Weights of a small GPT-style language model, trained from scratch on English Wikipedia: vocabulary 32768, 32M parameters.
Each number is 500 + 50 x the weight over the matrix's rms, rounded and kept within 0 to 999. Layers, rows and columns count from 0. Numbers have three digits each.

# k: layer 6 attention key, 320x320, rms 0.0574, rows 158-191, columns 64-127
# q: layer 6 attention query, 320x320, rms 0.0575, rows 159-191, columns 64-127
# v: layer 6 attention value, 320x320, rms 0.0578, rows 128-140, columns 64-127
# o: layer 6 attention output (transposed), 320x320, rms 0.0517, rows 128-140, columns 64-127
k158:479458587487522483552532461542568547485477477456478448443531502580548455458602488476502431534512443567417488499456463502505499483507528450470521534497482397538539524487435560541465501516548563
q159:489426562461549474442527539433496498523525508511560501528519527536439488529406471424502473591539534477496515464450435437437467484483559509566560491557437489458532553539524499517485400564515469
k159:533465518556592490554489539509563522532409474543539438510487482535479510519503487473564465474556510506431498539494616551538508390540472504513504544414543437517574461476523596547527517566472559
q160:557515455582497523461379549515467529567477455471555449435471521491498550536437538640471472480540533498484535588526496428440478496419537477433518545498434521452492475494545510438496451560455542
k160:485453549532503476521428441515530441422518486554603505562507469455574455457527559465450572489475356471448493541577497463495530445504543443493505541500558500418501415415549477465506485456602456
q161:545414473451467441586475423534549533440472469509438473480447473509541477376563554505475419435584484496564554519450501500522446521477412573409419446533517580445424549546453453532550467544549510
k161:480451497545476512472501517497535529512415499523476495409513558494458532400462484554563503566535500510517508471430474543446531564501452501474546484522389526509484537517476541460540542417570506
q162:437567511515525482529504521588523453444504468458593503612475552487489532497554484554501552471414542474505454582577469484521505603537543468441519487519462549424538502476629523541532415455537562
k162:493549589510476394546467565493467485568548455462477462534590527506479517482556524395400562597491458452429443504424539510472540500527455479509530521480551507470507488452514525479467489508523517
q163:510568464544550446454501531511516542468473550472487459535505408492478473491582518533534492574551483529492493599473549432560544535505548545474440471470577521508561500479492443470503560491498462
k163:480497494474448556495549376477533443528559492579451524629477542392503481550493492513422595516526521506507414504511523442426517468443443470524475479440396588523466535478517556519553508503486472
q164:455475454560464488520517432542560464536440562560432502422480553489430454497556445452637508457405558515531535516543437438513449481406439575440468488474492536521474479494426520448486480523520527
k164:538496509476419498528463552468521497496457502480500489454546488375530539543528493571314496587562540508444486535462497478488500570512519478440413458504536578522503538529414500493639550436536524
q165:485644554572472571552490485488561558546603406547560476433435421454538464447522534447472453528502536553565525557480526524567465512539559469490450552545460480509505502500577510480512545485449474
k165:510428513466488538498441465538514525472496502528496477587529520474527485500487546528508497492455490504632517543487412536423470491447461444531501533455503509486466476580436514453521499528435567
q166:550503424482548407473507540487560474608487600441513529542408423471532459521487428548510451459450420505552471488523499523523501509505487558520507534469488486403555541550538527551578491509481507
k166:546547440439476511513496559510462481599547492523484541487485508499541569495482551496447492448471485436566479492459533485505499511448465448490472466527496489428405498575514417449579501447549464
q167:497438410406430517444460488589507458461489466443494551526548407418535463464484559492457537583406501511517429595462488508574385567525598518569519491531537546400484548470572549484500559508452448
k167:495574487466457533536570481480446510506545486506523558472513535432472471515432485526416551577526522448531457543485589477499535489455473433446503442505429602508426471441545531489570494517508426
q168:435510502547400609510438423544571531516508551451476536522494585504486492551495434499545505500518497514510500548525522485467521509485553569517442538557559526459473497418503531407509498477522570
k168:501562507506494522569585501451499589510467598476566449510484489418505511573559421560457547610468460494463506578508461540540517501516504535556402598443491413492474543447513591624581410517415410
q169:501444422478550410551553459431563587486514580444538446572452578511498552497467525486484527498511456393539490531532515523505534529472461513527487510495568443538539506504473529451460501505515589
k169:476544477422502491532584531530436473516489511516530533416515481473556537620516439530448503505498556503509413533404499469503539562480432512468548467560575455514518546550486447491538461478476507
q170:541463521612537460498488461508516551528439601428474465486433474469564543457510453434507519497490577532567500489484531546458545512424452497516556457414472450574550468473473484523529434562538507
k170:562553537478475442520477555500516539498506499478490525525551516518534490455484508528569448503447430494451553455465531447518456543490449521526547434487479453477499580515497473440511552519508521
q171:568424412627527452457434555457572442549412454487459531423473525504507528423447488506545542514461575492489491520436521595511485508533437440444470491472391491505611549537499517514470487651495521
k171:464531563509563484487429522490460528495390416541503543401577466528540475500481486568539530559465523541527573431487511515433488536451528416422479455571499517545521507480548567547506558497461563
q172:515507484482562530510473457436508554470551456485436471528491447493527485515484510474387445510485568555496530501422533488419511426439551433411521509473501564515457465522491477549611460412552439
k172:498465485507477497581507488494603500565520503462382464502520532458458433452557429494529530564576455459547475446443502536532495498536458541560510506572537498545506531456484580491560500485556459
q173:562488643593527497510552581514437489522490466558479465587393508570553475412449486430565523606472533443494569430546551484478495486545490470526566501498467536548548486421513454417460488501566526
k173:470442497445551571514465492496499520544496415538510494579470568527533532476531478409563542494589474496516460435436537498507581546481477504509497499515506552471482507500624549565525485529488629
q174:479482512554539526549456509462466538522502457503509445542494496514469599549450461503500580470476471478497519425478493491476521486491413498497453423466443439530513447513478470590593531470484561
k174:509512512475547498457521550553475522539480403494506481502475467467543499527570543478522503492458537585510580438552471532565502466486516477543497573478488473435523440570486490542467519543559652
q175:527529565510467558475466589441535493533526468523477505476538505475462518474333629555599546478519593479511448482532517528524474486506478502508483545540479524459513548532538425389516445523524402
k175:550493499526600566483466531513477526446427497458494456425526511523534520429552437491497427526480447448503560531582515588531481501512532521491547503586440465526468440521421569470530433561446539
q176:616537493568502478502417609522540461562433474521468491512521507472568431521618513412454491455515531507502500511426520451448530500406427441455451491465455489501495496555520488567419461539484371
k176:481500585415506492493520544450483524509528557388484439474483411546454559483527477457534400456596505419507553580388512502471532447473507503424506478537470459456453520418457449560552516513578577
q177:511495453477453473552408523382557464533434487503588573544514507462501566458427528459637496481526466590522519481540461410517576486533402527563442566478439511424583523466468528470432528595419500
k177:533533441480518600506475526514508524499520577518545407453529528497475548519510465539549410622433578568499523560501451546454518458448554504484514564477492405525475493510590509492486487464474568
q178:481478474506530507489532501399432473436539451442427675527518433535469496502442538524521597491442522588501532512527488468505416476393480459530445542566455395467495519427535541480443574580433487
k178:540571539493427523534547527470423462402446529514521529410554537460568460487474483536468580468503456555587530604499530492509483539507470484521474477511495513481443432553425508470506464519565462
q179:487553515611499495462456477479487579550503522479457417469537486557482551530453462531517592582506561479526452442502531476494517544555461463533485532503475549524515527481518537485434497499577473
k179:464470522505587491470484480472397528514410501513513503543468540486488487525479491535475476484494486483464565464534478495446492545494484540464510475466500501380520436526517582477544471558490478
q180:433514435567513600487535550460507525525499472548593514496444391446537452469451465437506514455559466549572533468535488465610457483546497590445534488412489454510533493609527456518494483419503530
k180:457510445578522562476526537489539514507471506518454568564481401496505491546540494544412507569490516455454507475487462446504571465509558541565509571546570611430514468563467465511582536524472492
q181:572533452561550533503487513530494517523507493515490468531515444569562536550541540460462520516460533590491507597508486511500464504551526505531467499501472476530527477449580497511473534411497501
k181:531460510469526467491427487490478538494559524487463462578382435531517526528489521428486487527526534486535524424558566568454469451466467532508502397509482548402506460558434481494471510526534488
q182:425418503508487539522535464507521546472570560497577445541444506446513459454534529512524505488514499505479551496502521458432487486474547524517423456493489571480468665512529564475568477469566503
k182:456438577444461481526511519521544517526427547529489575576423493522415472456443401550440477468418459479496465535550507490474551487598495488390489533474457505568536488480449443488468507505407464
q183:476455511477616537466609486449404550543531488492518557402497453482460469544439486434512451537520544531442486601562487473540518518403487560470386475498434531381496402460554467464471419448477454
k183:519541446456460386488491427439508465528586559545502521590534444515459556548483554458507494557421512435489489465484582520436475537484497447576579481445496521559540410546519517481568509523457523
q184:537444484492530476556519499515502430512426455461453462541536484531499441526460472509489558440521510598545362488614409566548535529584438574472541576488528546494582547455456475474449483471427502
k184:526506542449483456544367469408490487463519605550537472476511481484458495558527482473418548434478529426514522469560545478613529543500493550491456479483571563514487483433469480551526474514493482
q185:511450562528565539502498542513478563526476538534543507460545402467564507528556515525523504594489481504532503505445623441555493533556492490499522522604458562482546509424504428576435458503522491
k185:442582450455503416402486440498512464496544427578433502516547501502508516519450552418468557528492508449491481471527438468464575537587512487484535490566514610508556488466543460520556467394575435
q186:487546423568572472536482438612456585543423428487485519469462467487462480470454567569501434497517552469528462454496464468446561484516578468454557389499482415521529510514483475459460504541441478
k186:457510576529536486494419507465422407401538512467490568528577446489546428535497514513521521423525475567447516464485555563523477393434546505491476493534422522521441554518461469482460568507536569
q187:539510448453487528502519391551541478478510499555539480485498556518463500524507509588521526541513491523595496497433417538529443567545484450516548459464403586533499478473525484517526494546487515
k187:508480515475565563562510491474513537532509517487571457484428478515469468515578506482522583472575484533571502505580561453548482547628450497450541488501560489476569462532530528563480550552587428
q188:494463579509521493519443497399563459510511500470521468544513473469505486499515515536448492455450568517488465529574426574503480642437560469480518549454543559581451517436485440540488535571448483
k188:417552537484469566481445443559476554528540523548483524547457556435467502509546408509473466488509543476447523601532531542482506540443526585502494472434510519499518448474419504501491500470479445
q189:470455424469614465603469539501532515487527511415495438554502507510532554491544578482505458564481479479483500581504485519504463538506552534580511519571536493500504460452429524462422549625596461
k189:492479472551451505583577507555501461608499551494624461532440484507505462514544491522558621483557537529454488496513572442521580542513499500478435454503520535544514483573535499467549424499551483
q190:488480495437553480515450520538456504545537492445526516615433471476497480462469564533463422495437465592605543518519421548429514513492436507421511421437471486600462568542540474529456443423449448
k190:508538527405580533506453490417572459499534505516466546459552568501459455543491438508504451513489498501529594470527550586487511516447453501472469453486414484491453547530492470445473508446554518
q191:457482491497476564522491472372480554486536494461463499492511455491489462488530552545538468531496461519552531470481504502519457502547556481502532592493512404495498559464480453593502504442567499
k191:462446488510480516550568486476575534511507499394518547525531559447461471514510600546501580516485512514552490467533452552409517561491564521519510447510503532544508474557497560538548522620568404
v128:479497501498458461536507513525503486474491505534486498501493454488558490432481448484505446511518554514538488445479494435483492414536507518471396504459496442542461542493438538469456555399422511
o128:493482523482478511507453535486502458525491422504453490496506504485494401546541451509409486521590546578522492495539551520499533500526465493475525553513535464553537511510533491412437516469492516
v129:495458505561507520502503481523520468484538423489442504489457558456453456443522472471519514462481487582589507477556509510506477576511557498510505464445412487605592490602463484538554472537444468
o129:475467545528446505495461537422481470517498564545472485483483513586509540471460539414567497562518518492491498414524465523535516608492579458521506420463493549535557517477502421534481518513582522
v130:467529394498487521508514512525469488471476546513486426450427522500423482513549499531464511538517453492464503512547547581487533460480501524531505420470597401541505455461502500526456527510594476
o130:503523537475548475455502512474443530494482539532473502576494474449438530542444476536505518490558425460472534553521483466454458543606524475573487478486601513489480473472588501471443618497458501
v131:603519528536509456481553551526519446478452523561476507430522581529486595482581420539534575580431504479483470497338577537426459531503497496486552463470529483511539439480497454508526579441532520
o131:514519506539529435553462512572550446534454499525529504547528456511571558426431523518514491542541517484517508518483516518399551499480564478534469523429561495490521577540441461448527481464448522
v132:479453615524468531486546490491543492598461516572555471378485498457502515477542481471523462503446546523520477528481500518527503522456561513494539493440461552493541550441480514513605502535552537
o132:561492593555523462500542588578446461535567545471517443491575439512573500451487518489484398501487532498535514466450519540525619540490491526519462562481491505457459597509438468513556432477533450
v133:478538498514495468502577503453473541531440565510537505515505473467487508487542428452504508499522539541499529491548457517545486460528572423476427417504565481546529472499485463577507435402506516
o133:569482517479506488457504512526462504510474551553458534493453533464520451485495472509431499472493531500480500519453550527524555494482578574492467418502508528521496532499527489573485512496566549
v134:514514449466553483544491542547451447486508541535578486508627526542536599477494553491496519538392447491526529466517499502459506462487565478469415487550563528498511477425500553525415545423516448
o134:498537562516499465530428539517464576524601571504498520458446510428480553524508488506483511513411468450450513466515495525533505481514400488487471431558550514521494458474560484536496545494543513
v135:532536518538521430582474480523525522384512550506510468447490534465617456527508482529504536517489497522511505462459486474503519484445493503461528434474537505513472462534497420519540598516482526
o135:480541509486533484500437473584530466422559581508469484476508465497486564506523506524448452538439515479576538478471472461470546455520528501503555465549507473550479468414548522474459503550461562
v136:560469466539512537535516506489567451604345528539542465481515480474534494534453382507474483510466514472439537509510518538456466495455506478561576456478456420544386508453451574566511513437396491
o136:540416469505524572501481542413487466556479501493552481528504445490496515559427492477442500499501472555465499523472478482499441531453500560454554475472506473618456440484466462570562483479488451
v137:475435480463493442489571550493532537512487497513447469569507492483458498529455546511548498445515541508486493511507508496482525435497505555527543581505591503473496448585416523515504472476422535
o137:440523433515461536544464519466516478487469442478508508521577541512469447485485540507529514542564473582578472491558458495540510541489466503458510551521568530507482491586433491542504487529474528
v138:490530468470542483517524566487463484480582500474557548430494419512527429451489543418459532470488501489513453500462519518472486561505502532480458556482511509508561513522529510523529530426533465
o138:536568472537506489523422542512489527519516504498520571527426467547551467554492465524495526447580497485616483533508498503467499565483456539532472476493483469495536508528520479498492549457487509
v139:522557470476512494485506516404414428522562573560469525535527432532590540537483458468496465446504510446491491540495476601510483605452455515501505486550515522544510490535515415545487529508423481
o139:532483459498512524493422541492493569497455545496540532511531474506533528538453482485432504473441483516555510514462453486530427544453531507549445525532528452475506524520442455547474522502425506
v140:457592386535479475511510448537453531501422570509488521545489619539540500480449480578546507497510538497464494494472516506558530485492490468516444493511502507560531498504508485530439567569578534
o140:504479588464565496462526489521486579477468559525492504518567483487491566519437508574549476467452463478482465534495510444543478480495518533432448541494526521468513469493519502432467544574476523